Each number is 500 + 25 x the weight over its row's rms, rounded and kept within 0 to 999. Layers, rows and columns count from 0. Numbers have three digits each. The size before them is the row's rms in percent of the matrix's.

# layer 4 MLP down (transposed), 2688x448, rms 0.0822, rows 1281-1387, columns 256-319
094:546496473470484535502492508512504475481488466481482514457505492531498564557503500526507556459474481524515508492458469473511467512518533477451499531540506534488518502475457486520528523507503481
095:471488502505432495492528474502527478519483519481512462561546478542483445514488498460527494495512509484512513514509504499561521501485514489454472525515471556523452476497514475491465490517483499
104:527541528473506493517505454489512477492513475508515535493488444478549512505552484511460477523525530513482507526465523460493452497493431485510515525518474513516490527498499508526503482520486469
092:479540502524498513451473514444480496535497504495490513485527488503469508519530506517455493464511528506486501502555511554485548526531475470565532471517521510483486501501472526511520452485451501
099:443477460518474528479487498509519501535520514502496463525515490505505479470460528541492463513537528521499488533501545509528496514514468551507509501483493470508527481499495509483478498490467510
101:526504465493489479532509548521504490539511502483475474502471531512517482512512484511504539470522531487452544493522471510518534534485425519537540526473532509485491473549485416475508494563507522
113:522561520495513523457529500517515548510459500527512487525516517486502473494494463499495491556483473539478499493525501483526533449499468547533525484547524500526476493473492464521516521505519506
095:500482485500481496514452514482540519516493503482523494479542513449487520477522505495474484499467487475499498496479479443469521548514533499517500455524525479501501471452475519536506528505457513
105:504499519530513513510444532481490469481490490557532482512524479512539515526525502448485495466503528501545505498450486511502552550511532494528481492543481472470493504479469517495536502513458482
125:504482482498481547475503505466471509528516547501526497490541487425536487498487531524506518476490536528464451533548475479498481503471488523493500440478501496542505473531506517520486487516512485
097:498528492499524469458517513511504496546525505541500539478533487494468499505486498481543475500475488491508548471493466524508489449485481526498517497504452487457467466476479482553518444511448499
103:488526483505496510489502540452480475495508501504454533508497474515516465496470501474503456553489562505472478495507493508511535523525532501472482455523513501479542502491524454461520565494511456
094:529468536492541518533536490494471510546527544475562509498519494498460531506570428519536524535509487481502534454511547525511506498511552514500522517512467510505471460499545506477508478509499485
106:488497475474510511527534459498540511453513467497516490539525482494533498498527503544479497493460520558478494504450512527493476481495493523498492487496510525495513519523521487464482532500497483
098:497502483538505525529499535502524492529546499500509513512472532484493466489471506539499487498497512520460512535505486531486529518499509519469516453539481476456524522518519494477480516464535513
112:437473535534524521452519539508510486494509492539468495527503503504522516485488502517467505487495447483506526478541474524477526533496471487486496480543507512532488522478527474478494493520553510
098:477498531541460486496504502531501484491540470468489481520506522501477529514460502494514495487482534463488531504514518487522483486494562496464511488547489443544509499526534526522494531534527509
093:517505523463523521505494497496460538461496516519488486465524471437482527506507518486508523477489549473477537494531499492499516473451511494498503493473507503495472522510548496469508473548462507
105:530481471468522515463475521537523466498427453485517483498456498483537504480476450464481502514508494509519469490494515495498462531477431488531493465521529462491472491489520533478495478509516504
097:499506543480500490501520476509508505514488525482542548535507513453491475466490541524504461546503495488500490468516489466502474514450452518469491486494470458542504525482523464480463490486499492
106:521497491539452514497493534496500501505505503518557535526500510548495486488491501465489481503517452556531469472511473453481487462508507535477498466474507509507472521490496528503484554497531538
093:526460520526533455480480470497495486507533462496520489498517497523493453502511523520546508518478512462496498475519520500509497519486544481518512496457445506493515523529503457456456497514538491
097:470522485516525493471515505458525537467490539509515541473496494509471473514465508525530537489530491496488511505519508538503569483490533501526566504557529496525446502462476475522509499508525528
101:492504508505443484489479517503516459497502502507525553521515483504489487453523532498517498464507496475548488517504440488509502526513500479499488524494526466512500472519469516525510468507550498
104:522439484522488504512525490508501456525492506526528506486473503523499521506493453484460526540495489489522492455513471482521447515493492477490493467508509554521508515506498461476508525500529501
117:512506480493506492487502508523505475513523508483520519530501479446455534533451539526557531515507504465517481545517520475536477498510517536486515482514520511526496481495533501538512476489499461
114:470462503504523487477530542546492493501500519508503526520511483461480478493479493493535579511519491450483506527534520476546558492544488495488491453503505482493510533462536480532511512478493514
089:499509505475501486483493502503486459482503477498468466519506499491488476555478527505510475470519473466510514525529501548481486480505468417487516499476499513489470509485527477484509545481485470
092:510495445532477484493492443491538522502511516487508506505464507480514492507494467526510505473432454468484532494463529476493531474498474496498526500468469502521493493509521521507527530504497516
109:487522509514515526471485472507477495498478499489504495525533492449500477477553500513511460528500511482521468445498546467498474512450521518496480505517515474502453542472486520504464547514489505
101:523498500497556489495519506457494461499486466495515505527472478486493508483486501500529461518490522500522489518490496491483529489570480520503485509482504503515461504516504503551469453470496455
104:489502474531491503513493510500529497506479543545510495501480488544490505483497471501504535512525513531488528520464538450455515500515477521484500539499454507513488511457508512488500485479501526
093:503507492523497547514513496523495464516505555499513489537459517486485519521556514465521490522517520505492517497511548482526524481495537533516542513515467507520482493474506499527501465497560510
103:446498522509534513474515497506513467486423518493459508493498479483545436496497494505473496502495517464493547478504507492532524534509545475508490465489494489483462519493480497540499427427516481
104:492494558495514489491523498495497478467492530515502539499516480489468523513495474486498511533514526546502521527504436462494536507524549419515488496505502452511501504520488481501475517509537461
092:501502441506480484502495517543497475502478449535552495500490475492469445474479523502501495502474499506503507507478498502538486519499457491497507484492521504525510472474525488462488511505466525
092:470449500498547467497500486512473483487520535518527511470464507465495480420512544516519505479495496518507477467473483520517535471482511504531478532515458512525491520528538540471498472509492491
098:485518523480484527472482496521525512502506505546456515494523522493507507499554474542504470559484475503491498487498477514516537529499494462499484493486530506505521510517517505499495458507507556
100:493497494507550502499511503458501476497453478501532481488534511517531511498469510518497484507521518487455507464505457506489510474474511478507474477496447516513474473501468513503510520509540477
101:518550502460518496514470498507499507502521473517481531521501530491509506503502511537495487521478504495507446497481532511524506494479495494507480504474524476497544498477492495520478498525460529
095:482509487478527495522474449499525539497458548526507481469469447544505503518501471495543532458481536505528520495522467513498535519528531492493478471467544499444489492526540498495510486489476535
104:522446465505489521493468470541483512496502486502481465510523500491497494483507508513487485536489542503458484478492525455528501517544512535487510503510517522536483514502508515573474497546502519
097:507517535522475522512519474520463533487567482498441520510473469496512538521528501466522513485484492489451465476469476486498495531526492512535476466514527517507513498503506481499532522515491500
114:535525487512535520488498514489520511525456464465479480502503495499491472504484526530494511477468494496513512441500480495520445491486543589524507465481470496523481504498477503500469483502516530
102:521505504496498476448503497517491473503506494515495441473516480526486480478515499499519485542464482467466517493521500483530525498483493476505467497496470498480452469466488477459504484512528499
082:509515508470491473482505493473503486463482502518501494543497502526516497520513482558503463480497458476507535484432519497495563474523521455471510522532521433510494522495511505446542509521495547
104:493498539528476502464508499410483513446501514532520536489530521536470504484534485482494484480517468519465526526529473496477479498484491542511503534518478517472492459499503493521476486532470487
101:519489498511487491524478518490542472474514478494507506500504484523491554470551482537471506517523528493499514504508474473445492537494479512524491490451498502441484468532486518513526521507490506
119:465489468495487463511533514501516505500514528501486480431524514528502538503503498486513501495497475514535457505510479509475458503485492494500513517489542528456531486495482487529533509511522487
087:467519481517487465541532447524502504507487458480500516445486445518521486454496531567550514521486481545493522498502530506484523475521456483499507518460529506509502507512503487536513480535467463
097:507487501479533518485547455476503504481470543487503456460507487508505537447515499470478487524519498432481488501517508509549513467514477499503498479494488474497490499488466494490464517525508504
104:506484487488522465475499530444480502500492491512543509536504470505479477470501541571525515465523485471506499543476479501563495514511528514513488522501519508543471482498431536489510516450475485
116:548527516488502448496542502480462515540499462511493498528497515525485501491546443516484527521540469504454500479478556516509529515555501509502514461522493468459526520475502498528506537518484481
099:506478518494510528515479492481535485494486469464483490518531491540527512531454506465501483505457517494482535474494460513507476473488469523466470525464491507501534482517506505464503478532515493
100:555503473483433509495505512444469517516502532514513461468491495527526517521502476492508503486504509475481547477516487498555514493519529518497516493526508503514504520494455507471502506507508463
090:521505500518485486521475492499494497501520505539524514507490518513466485492532514516510509476481483520511507481501514482525517510517501495520488474532489497540486514495503493500494504499486501
103:473463524519516495475502489481498494546542472516494496475511486495531509482507469508486476471502537514487491537560533521535491506527523504527499524508510537494498518492508508512505499545499464
092:504515541470484510532504447510485477475537518504525497544519513503479518506532477482507483522491519564501466488502512511483508528480524480490480475494529484491520492491497472485512519514507503
109:526523480505548529474527521516483474511539499519523522479517483490498469546530488460485495503495505456494494511487475481542528478543516516543536507473505512501475468522523516513473509513470477
089:501475505478450487505478477479514513481474517523459508498550527467473516502508474497451484516496542529490475451457474488494460462522512541571536459506518494528501582504479527510484535510489493
105:494490497522531528491509495502515518503507509499488506487489486523476501483498449498526484505484530511503538510502529465476491511517488510469472553473494535495478546522500520472536566532449489
105:500471500509526487508512556507470467515527475489517508497495488533516510503515525509516543533501514483519455505525489472475503535501484528530480470528542489517495523489491485488445528480520476
096:554440495473471530519531476545469506476492481495516518496479512486538511507512487508518463486478493504486497499570519541498530524516487484459461533455487535468538503489496450506495503496540497
084:488517505478471488488470524488483540481478507493505533497477463503519517453462480484516509479524498522513543535464512491496492471490500466510517511525546531479531466496522484508481463473509491
092:509490484481521495554509550504502507492470512497523515499461484488499479484499524507439538513513477510526500512448506493490497465476529506445461479520484516517454531497534473513472485492497504
089:518478472533444494466529502514490537460466493493492528455494502511504515481508522512483491505513484500473485536479500529481470443520556561513522543557553515520460516491500512459528542495513491
083:533515489509485468485462498501469500470521457507516518528463509515508484455518525492486496496527505478522493541459483518493486496495497521479454486534497481512528520486460490450540516502512508
104:464475553501458457486501452487514462494518490521533500492477466496483485498516472505486498521537501515453508505540516526517494512538557514514463494444505474522496503509515456526489503502511510
109:487495540449502457524502445517485484512518454501516458477512491501498496511540512491499440509464507541543526498514504500466516477507528534516540455524530469518495580510538505487470548480520465
111:473512476547495542509505515517479511478545530510535502463523528525448522528455520518485482523521515505526528489489468522521503491518493506524497477521518489511511528444503499491487521489528504
104:552473517491486540448504488508499463544499512485518452508518491490474492476500531481544471520487476459524509477438556504452509494539509490543484558463479518491474495480475516526497517505466501
111:497527465471514516532526488507525491497479512479519526506502494500515504473454488514496526527479542489468497506474499497526542433474525519492438483465492482483469491509510471512485497514504469
086:483518537480517465485490498496513475504501486467511479545517523490479520503481522502519463493481506489481515473512496508525528488530440512478484541509529525517502531459489508524502468490465586
107:505487488530494500522526491508512508511497501511527457460490557542491475451500491505440518509516486483517463488495484477470492471515554503480480538509505540491511506488520517483485535478514520
100:525489489509522470489563536472481510467500524473516488494490475532496474492529531558504465545532480482475502523520495473512524469493473483489513490476518521533517488507490470514482510500497476
098:462519475483488528521554490528506510509516527497503513533537499489474487461498474505538514505444522528488525504518471477510485533512488513512460470468535477503505500520525489507481469491507494
099:533518475498488557505501514512478486515496516506492503495532480463526482458491545501518505518508517498501512536518479495458535470523515510502500504505486490506488470509478539482477543530506489
094:493538484488508443513506466466506477466458508511472480475489530517514501490512531504481485508503471561520469490472539493532462477473544537466494543521478523491457457482494489503511479509503511
100:487522506470488512499504513487498517503485523486501461478507526489520505516493470551490497507507492520502511520536513476474486514539453474556492539505484531498495516487555499530489520493503480
097:441504473493475484473437507488526479511571500478519489524485522496495490520511463512418550506526500474524540482492523486494509519470506506509514496505509484508554522488487526457471514519535503
097:519468499490542508537495480509496519513523513517526535484498474509499530488479493543476493483484497512536496494534471506497522516533472480499495504483484496524512439508491478532480520475531484
102:495480474538467476465502472460482523535511475471465502508489464510497459460537507497526518480542447529468486470493473490537530512546525504515561459522481500536510538533539510511501513486474509
094:530517474504495476451473527519519486421495495464511501496486502508493488505503514494491510474534515532545466508492525510521487509516491568494448494512447494519536501489455480496487488500520506
109:516498544498528547509512513493509491537521518491498512509483512478483514522472464506531502490535512507508491448501504517484469521506495583506497497499515467458550472509498457449512458482504445
113:495514503485471520532481520488499464510485496481553491496445481444498527493501531474513495500504522525545506512512476519468493533476490498470448497470523522498494496580544523512551539505511490
107:515494528534536448506518519512505505481542504505452528498543555497508509514511488529461505486519539478523539522488484506505536550484515527526530540449487483488463491462529503519520501496446500
101:520505441523441515553448508512482499497492518492495522500503511499497559523476494462513452516498476497515515507456529500525456490486483502535519532480489536507509484470527532529477502479483514
096:495509471512496504499485512508520521516578555511535539488517505514493522479508500499517525466527484477494512514513518502480479488489553487533556501518483473522509493513501490538493543539526543
103:559492490489497538496519524490510470519491493520499506502477485469548433483516501494488459479522488511544456489529503490484552515508499480497473510450522468486519524482489512493483518496496466
098:507494481487451540525493456478473465533510504526514527516530533491482468477475489513520465535521526456484468460483506513519522546492485506516506521577515471520559493497533504502524512431515528
100:513520501518498466514504508539461562492497456496476484507516503486477498486509510499533477535490489481479497519542504488501455527525528516514499484471526488520501554503512492459476546514568516
114:469543526483566492514508485498548533489470496559533500517471464508522521471514499530522502476413486496508546488533456532501494517492474530504563497498462496517479512521474480509521530535498467
099:484544480497585545521499512513495525503450425508516512473520505476527487524505502494515438486467503478464494504523510480447541487494485514487483489448503500486492463463503492521509496500467492
097:496531484484478510517445503488520460485516482499478504486508464495495470494534507550507487504526491531534544449480446503483506498482461497484471528494506527486483513468482536517525554512511486
091:477515484548509507482460497485525494502481494503503509529451463449462548532483490461473477519466469501492505497548487507480507493504510493515511523459496497529507505487505507542492466488526483
095:457557536494480497561494486507499485487526529510514456501489465499465489486499486498498560481512533502451527460499481522532472521542480482517507527514513477521501427467493544508499503529522483
106:482555514561504506535458536499480512492503510488451468489542483508445516534525501491484529525485486524489540494525490516552532500496548548519479502478503524542536491515498482510494488557484504
089:501546558521519507474541491488511500484557531461525502509484488505473497523469516493471489500473525484523506498548494477523471506495505492488496515447521488534488463512472526461453517537512516
090:481472533511492462502514493482514506475501504490472506476482501527502484512510517507503511502526498486517462524517482513530513443468465518500522558501457478467513505519505455508488509458499489
110:498517480506562550491480510516493484493498539489501481501464511515501514470479486509511518489494471440484537457493530492487494479516521495521496503540477504499477511466520532487519574569452487
097:467494525520449541495545486499533506512488505495478507512511474495525534517505498530480499507457540492543510505472494521463489499514482517482482519544481580507496492514484497492510530512512528
111:506509522494484524520463468517492492487524483534501495514517458506522485513511502487510504514479467458561507490519450523570463511514505539463493527533503480499469495501472514500520505473543501
104:467536557488510478535506517521483472514478499490521462518481541472503526521537505496476463514469518463497501474484500484492516509493491517474488494501506508523474516526524465543489513483508519
109:479489545511504540469476502507503569475513526507518520528481470500528464441482487465533519591539536445525495519505477462494473477513517504497512491516489500490467531531505525489481504490512522
092:513531563554467479447524531473513468516473491411498510522518506468504450467546504530433518489505540535509531475512515500512498483483516507499480483491541446525512489519482531495540461503465470
137:484534490475461474477484478499486499464498508522516507511536484531465480512537520489498518531534526524468524496513495504527508514545543503528514514442522500505513503510450507540488535495477517
113:477483486481430510506464515492480516486520483494516548516518469459511513461521540507501504491515516482511499491511509533482507473460515455479483478536510497522536484524484552452530464497547480
# layer 4 MLP up, 2688x448, rms 0.0822, rows 1282-1388, columns 256-319
098:452484465515489507513445514493539477515508518508468497500493540483456501500437497537449510481477528495461462450510486479469493497513519478484515467494476516516484518482496511504504504478495494
097:436515496465467461503503520488517507529548499486554559516501533521536572484483473572463518529483501498511487499454504518516532456521475538507533461487485503478526514492497535494473518493472506
088:511445458502475494503556485554490515515518488498485536510496455500498527473522495466544475451507528514545521456490479525498479512500500497516497432508473466524519505464500450512512501546474446
114:524538510484563509507489517523509478515521505496550510498504504524457483563519525477511509546540537508506497519527504448510549477485517503469490539506536521516478502467559484495478466509520492
102:502502520514513515542460492516464505514529494466516497521501523472448483531491471501507489504503494522467528536482518497526514469511508452497477498493548483491444516520498473494462497521509538
127:530500497492467498519471489547510456515548478514524507493524506536478474505503491531537484483528491484502528513514509474526463499504549501474491533473505510483512513522532489498446492517471507
097:461519473469519507561506475521484568473511462521453474507503503522522509503480507565511525508467474500513471487564492522537533492435504508507491490466457510507538442535513488485455479548560531
114:477474517457439520489564488494513537450538513468490514464535532474514508515499514492488519477490513483480472527476484545553491492519472485500507483526567476500487503488460512526534526517511531
110:544542482502494546505497516503502491499533541451514531498533542457546493561519529505477529496475487476514477474537480454472460467498446543500491500489478474520499467522531535450476501502492530
102:518475481481481527539508495505497471470478514455526515493454487515501555489495495497532524525543525511502505502510482484477477540506522499463532465469524511474494503510520513479473566526540498
102:511512513521510495528475469490470499496478503505487484470491504546510462515494499468475497485460464500500489502500445514549503521511518504526505479481457479499467494511480503502501509499477507
105:510478456492471516493509524503548498498504477509478460501456495481499460546521522540463523501539462482493465507500467472443482512498458458521499485482471516474488521529513531483517494482499518
097:468489507496471501494549484504480500458524495466521521470518490480520479475518546492508514538463487461480518451537448485470553451486486511529468453471537505467525493472479520496458471484511481
094:499507500490555463507535541520516494480485525480550509537486473447537490509537525503520511506454557492466547518511483469490509469435505526464538501497457463434508499471520469501465513490452511
105:561534534487512488513504466483488507479532502467559506502524476500483490524476458489457472487457479498472483484495520510532492522536550497524495499500494508509469536486515510458478468502466523
098:445478571549537516469512543486502543489481509494487515515471538489469490483499465473485541482479500506531480493468473508497485501532483486492500475508510467492502517500488466461500498502466506
110:463511441514481484524493546501498509526482457478516538501500488524551481485471495459515456518533455485514504507513484483495491535525528476496506514506488490509505479492486518489517531460535497
098:493517503450494459514514463537479504509503480484537489494473535500491456495473536551557471518523476506522554514518525488483526467491485481499536513523519508529489520526494459518478510534501522
118:445501457493509505489480492476477498516500458494479446454515516520528514544504446457493514489512516536516480544495505516482520475523561487519525503505514522481519476500490541539525507514508510
102:492496499507439522505514552487484430441535529488476467474474463536490500529491520511519485457524491471514504456462462500464508523495508522487517445528521505497457485549507527527488505556507486
079:515466488489547431475482492488467506557488505501550413531513543483502490526505525504535510496476490491471456495493542506509505472513487493491438505512533515502471477530497459536478511491519499
100:522519519499461527487507517476482486508468506509501504516469504462531493529481492521527486472475461465492508496455559503509480504491506481497500469495489528458479504536544484494480490513490472
095:528497477518490506478530497494513485515511510505499507472522482518490484495465513518470432490532509483496511460531481533466475531469518503458514447513516528517470489503499456488493499500433500
108:529470469502492464476505572473513538487503491540508516507489476524477516504535534507508467484515488483512538490503535530482498477492509524499505502450480516500493542489501510494464511490507515
101:468528502467495509548507507522577533519526524476487494514497513500495511532477529537477482526521513495499491534455558555474497496477500526512518483540541452492532503497478522495466501517483502
113:488448463498500462546498545564536505473505507487522504449479499486511476513494544474500519500497480496505537510493535471479535516470521507522527470484526447445514489495526519498428473487485519
090:566483494477479513492519454485504504494475491538482522541503469485496523490476520511491455495478528499479485512512501471524509491454550481471493490488489459468477513526508522493494509518515509
076:518498514503490496494471454515512537513492470438508464490462492481496441484476494496521532552465473528508455482468539488514512500482541491512481472513465499502501542528502495505490515514474494
100:493476544531473489502474467534499470470499494512511505544537490469490486521486488473535514505495559506522509567495493482512468499542524514517525496517504507524475501498507467470493517552531481
107:494516460489558495492488463468490487534485513541475501501473499495480463508486490484526489482505498491520509518500516488508534496472522521510499499523500542530495521500473509514462522523519484
095:512480534517490506530452512514536539523441515573514529509481539494438506494488490494480521492526509497518492489486482536463519474468509504500489522498487532553488470476543480461513525511508507
109:504477509469510532528538496500514560473471449530493494450529545482477529512498492522475518481465471493494492520464471553470524515510456463507429498505526477483484530517445473491508515511471499
102:472489528501559511514519499468503487547479457506510506529469503498490536505491506471516518516527503447514488475480516496440479538474536509481527461474502470508520485525468511499562544549499509
107:494509509471530516490502495484529457529496494489482506498500498479483542511484488533512532531534563515546466525467525445494531464551526529492480449540545496548507507486453529486513453480524430
100:481490516524495547520498514526504528540508468475485512501532532478556501515504448494502483538535489499504509500486510520494501467485534539516493516511513478446524504541476517523492513489541476
095:476535428493448506480471498499496521562540507466448442503549513484541530540488503518467479527502492473522490531537497456483456557532491499496512478510450536532489492463482453524481524456495485
089:472520486519480485497493526539465486512498491501469514478453522513507509522508505496542562506437474506455525519496465484507489472511522491478546493483509516508484512511548534497495530518507519
091:478481519560477505490493513462518445509541494491491515459518496528528462537500504502524480539501535478501520511488521519457517458511526465532513479542494514485511505534475501462478547505519482
109:503480480521519459536502494504462480502499480516488498503468499495524504494540503517515521542498474416465552521520524526499497486521510509473545506490465512529500490513484503503478542475520460
101:534491479507491523524463547521527469516518473479524531491523555476536494506476488520504441518492502479464543471500493532466467532492453515511526537495521477515496484529481497508500521520515485
108:491478533471506479503477489499485468504510465479546476437496501517503482515468464500447521510537476488542511530481435538499461531516494490448541513525508485502473497475519510481517476439573476
092:525501511458514463525499491523506485499477460483518517533516480486490490501476527468515491524513482473484523489513487477478473499499477504497442494528480491488539523522542470534474525472523485
112:528488501495484503519494512504514522502485482488440465497498492522535472514468485486546532538520502492482484534501514513509513493504471490482488521504533494518552501508474532520494543514491469
096:471489491450483544473504482515498471498524519514503492526520480505535553500518495535556470501527523507516469458449462462545517474451521519502528456527481506476510496539501544478479508499499493
082:496471502464513488491504508494514463571525512499510505501481469484481496499480524488548484499498505514502483559494501470481515483456492535519471474504475536441466483516485493557526527506515513
106:493459460543520506504449473489522538508516496501517493511482450509499519541508504490502525516511506457503522485488536466519489494488522526464524489460504464492471532500519509519489502510530509
108:498474542447462520528505540491469466488534454455529495475482493502559484539484445483476521491474547519507488512451491545507559521474518455480536459543501545489507516521503533475483471503484553
127:486492436493476501509505511501492533487501471463461443511492520496527457522480464550468524477475511531558483499489505496432494445539488509491496504481511547503505491513492510490512488510515479
094:510514500516524542500491516508541519467496508509501505568516505518513479499489508478482493486550493452489512514499505494465489499511441559519506482449449535508515506501527485491491531480553506
092:526463501503477537502521492505479468522473514519446516468507487479496489528486468480500493501548524507486522508498505524491529466483508474494432443510520577514468503523511494522510490519538458
099:457537521487468485517507491493494494454512491519539500551489464500500527481527515504509515477510483506497453486533480466512473514483454533538494478509498463462541484495487457504495495491484524
124:533521497500544486470493510509492468496471505504521530526449455472484516524493521490531492540512526450522473467539487555491441521478532491501526497496497548477513488484470435477492523503481484
095:509436484457460529464476476491483498550461488497483452511477443529515507551505481472484479520497529535499515515457462494503494482472534507487520489500485453476468528534476495480483494533510503
091:527482506491478488450524474447498509489486509512545465536501563532479492518508537472521502468454542479482488476501535517547463514489505468490531447512528514515510477485506520464525542485483504
096:492486548480500460505548461501522501528479472489512479501532501476531514484454495505496480535527508450491503509558500529464494465478565527464456485457475492478515489539523449473528464482502479
097:445494453506509473471546538462488490479493529503486487523500488492518497478530517480519526530445526503520471504540504501480517537515513505519499464489473495456493557482516507479488518515519453
090:475464478542533534513506557467492511521536454494528503453499486463464467494498509517515507495545477531518483461492505494479507476498446517516549516484498493489513508522488474471481461519542509
109:481511473502466525475512473520498512504543557472520522465501535521491501503537509514477523478498547500540476479516517545516459471516456532482498472514504505512536492479539512457510532497517513
120:506534526493513511543517496532498476493499481499522530510475497509517488509524559454547502450509490473502549547543548495492513469495471496470438513502473506504501442479552465466506468496530481
101:516550540456454493461497480487521491471503505472502469455509503487510498510486513504469488529496496510486484522486496494498450515456524496524519510457522483491502534491458536529498451471531519
110:503534528503478491512468498438483464498527511511519482557521482486482500491471497513482551494504499491516500490475481552443482528498517569494513485461488493488485492542499486481468493512473494
088:464495472453497480495442523510492501474508520497518469477515515507494474512535481544475528530506545512511503482520507485499491518480419544531518490477507522541514525536493483537503487539452499
101:515471482471494513499469486500500462503506482497507482492531483508517503537559527493502479496517505471472483507501460514494534494468499515494469514478462474545476511450481503526528506483513523
096:491519587471546499484501498492423486512471477495539492493505516499458485506522492479491493475488495494497457465535480501537524521509505493531509473496506475479508550548497510423474486488477520
085:466486511487484522497536516462465478520541495517509455496498545495531496496548471554488501553535514507534535474475503483522485552507492510510513470492494496494528482502450519538474488501483508
099:514483558478522499517537463507504519536471554490476493506536488495482489495491504513527464489507496490479515464560513491509484508493532489560507540462529494522477471512518481518466478480524517
146:515526446491542537529509522516490519503507516481453494498513528493491550494456523489512504489449511479520492495476514460484514489461440503483543468552505531473508521497488540495501519493491466
093:543527479509516497496490509516503502490516498482513518495452503496486542463439544502507526565494495542538519510548507533503501500431528494523488455491488477469484480492501488490502510504510509
116:484512528525489491505479505515484474489492514484522540526486520514511457442522521475530524509470479493489533524497443527530518562511514459447487482493520543499429522490532506517456540476501504
098:512504543501523509514488507513481502488522519546486520539493481491511483536479514511507511462469451443458562501527509507532571539537537529498478537477553498530475543504501541466482523515498510
121:494543518475540491458497505522484502539506474518485537518492528472536490481504480503518503475482497465511507549499542552545483482483517484496501484505491538471543503532494498435447526532518490
104:492527483489489514543545493524491503507495520511510534503472480518490491508516535530464495474549496508508498473485496514470489498481521499468492447482502509501476535487530493449519538512530432
094:522484467500462499491479496513460488514522525545529527496507462467492471509470537495512515472501522487507503507466558452547497496463502482482502511541557491502485511507492511496501559459516496
111:504523536462473478506474470537501463505518502490513511468476529472529508478520495493480482451502493527528528482522508512481493461492530513553489498472521506501494490503505511494492499479490520
093:489493511510508477533488505515508497481519493509517497511466448493499510508498511497533513535500464511473545516467568516490480515446534474485474495474451444533564496538505483512491507536525523
094:494523502534462500544478497541468536497491461478497505464495531502470528507494514492503504481531478495487525466494506483519522528481513513499494492497475510533556537487480512508489470520466518
091:507500501507503510465462452495500426485508516462485524498481514484522518480471519497479463473503477476508488523524519540499464473512496559529480486481522522494504549512465487514480489495497510
087:523486466518538484524505514519496531549495518498514504479510454486514510478497493526450537429505483497532525538531530514508494509512507502505537453549502496490498508483477516482471463517569486
088:474502522503547526512498517475490514505505498495517525548452475497504485507517511489497539449513514505477479470521546454506526506495539568530538472532450490561491508493480515472515503525494541
110:516534496489464467512536478526547501485476499482480483533465483436559482506488517520506495519510527456512489459531487479492490486537531490526503445536499481480541513494491501475540509509507494
088:460500529534514511549482467451464519469507472510486494486518488461483509497535509453467487481493480478514500509490509525528516516515504512488500490482534492514540511504507485507502489480473516
095:517473492479518465522510498538501493442451491508444513483518475543499524530509501536508495492578522499498530485515483483554545466471494524537491504498530491528468502493520510544476514486508500
101:484473521499527461516419479508474489481473509506488517487494493495494499533478452468465507499482532495537501524524499480502477534471513479481478497509440519513488543497505528517509499505513432
107:513467515529477511469483471508501491485534532506511525514522515507461519500524549458507476463437522490475543523516505498470504504485517507520485465488521499482514531500525508530556516478521502
104:495514509514487518461473502499518530480550505493530481490488508477552501511487497520490497470449476518523513527519487538521514479513493494521485476511520485466488514490473463512507500535461490
102:476489530509552498484497523490525529509546526490495478473469500489502504530526492525576508492498523498485533462464508480489474513494435476464496533467517478501512542499524506480533492496511502
113:547508524513487509521466497493525509496506487488469486520454509468491496501452490464509502533527486463507520509482520505530489551505499509498435488531518515510485535507473520519505460464491522
090:509502540466517525484475492510517497476519527527514565505508501475515469567523513525523468536543509502521484478540471507523473524508537495482478451472513443543525470476481497469478499495510510
090:453483558522457480544493448513487511512545487496482490485526454486499512466499522489514517499487515517517542470517500486475491520495491484467537483519487488508486538471509482460468525465528518
099:522502520484520500517474481509485475494497510545527493535501473482472504517451505490467560466513501487540498486470510529441498522548516507530524506526497518521505510518489469512497511505452486
109:512483486508552498517461526526496534476542496437516484527499563488547496486452509482509516471539519459496511530519510497504454482522485481455469507539507519469494500499518495510477517508471488
099:468498496455494522469514504517495463550542528531447499479481494494485553492496453464471502506488484548524452492512512541471522517492494481478520492520515469475550515548526547525514481535480529
090:520504473517505498457450460514497505455498519511506549499536460508521520524539495544530506498507512497537541473533497508502472477470522494530500508494512490455494489494458500552521494473528470
096:476476524523511532493505463509494555518523453555521466492520527504523511469524463488484503552541506476518546508504508561506461508483519490505513482506523485504520476510546485471531524543460469
108:537459485503507518471483464462496575513511491495487494495484473491507489511512513465528440506484483494521523550518482493489480507448502519482523483482511513486475522521523503478470514480507462
095:480536482509509486530515504448502480498502537525515459505495518497494461471488511508462515460532510524486493437523513518472497488537564500478489495489495453516511527520461508464532473529511498
103:495483486509495483486479505480507463522480464544489517509498490491536473481506493513443491536515492496522498496510512547445501503512493505503502464484514502520513515476510460514508492492472511
097:482518539518463504507487506502487519506526554579546512502496504503563555518510469518528520517554512507477544485487474451488558509493516480475518452493490476528523455470456489487530508529521531
099:499515507507518510487473477470514494489479504485454519474473517496559527525545453484471519493475436485494456503512489512507503482471464504492507462462518527548456501547511511520537504515486505
099:466502488536545471512506440494505440492487529495489477503518478467501492483470529525493479500526500510475512531541494563455506452458492464457490476514481487507527528550490496472508461458449527
104:476483532489449520490478475564502504534494495515494510531501487458462479534502501504536520496500524500499515458507462496498521538502524503483503515518509528568490504497432507447534524507541506
088:467481516527501500529474489528499529512480452511459487516511507534503548496541479469508492461534513525491497467502480501472550489500545512509503480496482481544478493519475509524503482513493511
105:509489518484486516462469478490520515496497525512479509547534493527477468486493518478491492539535509448533531495477479464500478462537483530515470478511483486472469547513484511485513520505523467
097:497485447514530468500496465546484503518508452520513504467511579509519535492489453516548492489487516474513501457453484502506517514509485538502486500493495545484465480515499480475507474524530517
160:478473578502492475472536490451499483501516479472513507518486501484471491482536502547483515484509478504491524485472474503478505473549523517538498520503503501531500521475500545524482529532528511
100:445521517523466510477510504489491533446513468492507574524483492471491471449520505511527489540508505490490507474534483510465541482488561541557511501480481468549532474486444491499552517539473506
098:503503503524511495531451501517524473513508501480467525450487534532507485521480503521503533530509485496477549532484517509486465517458531485505499527507492514459510471501490498493505519446497502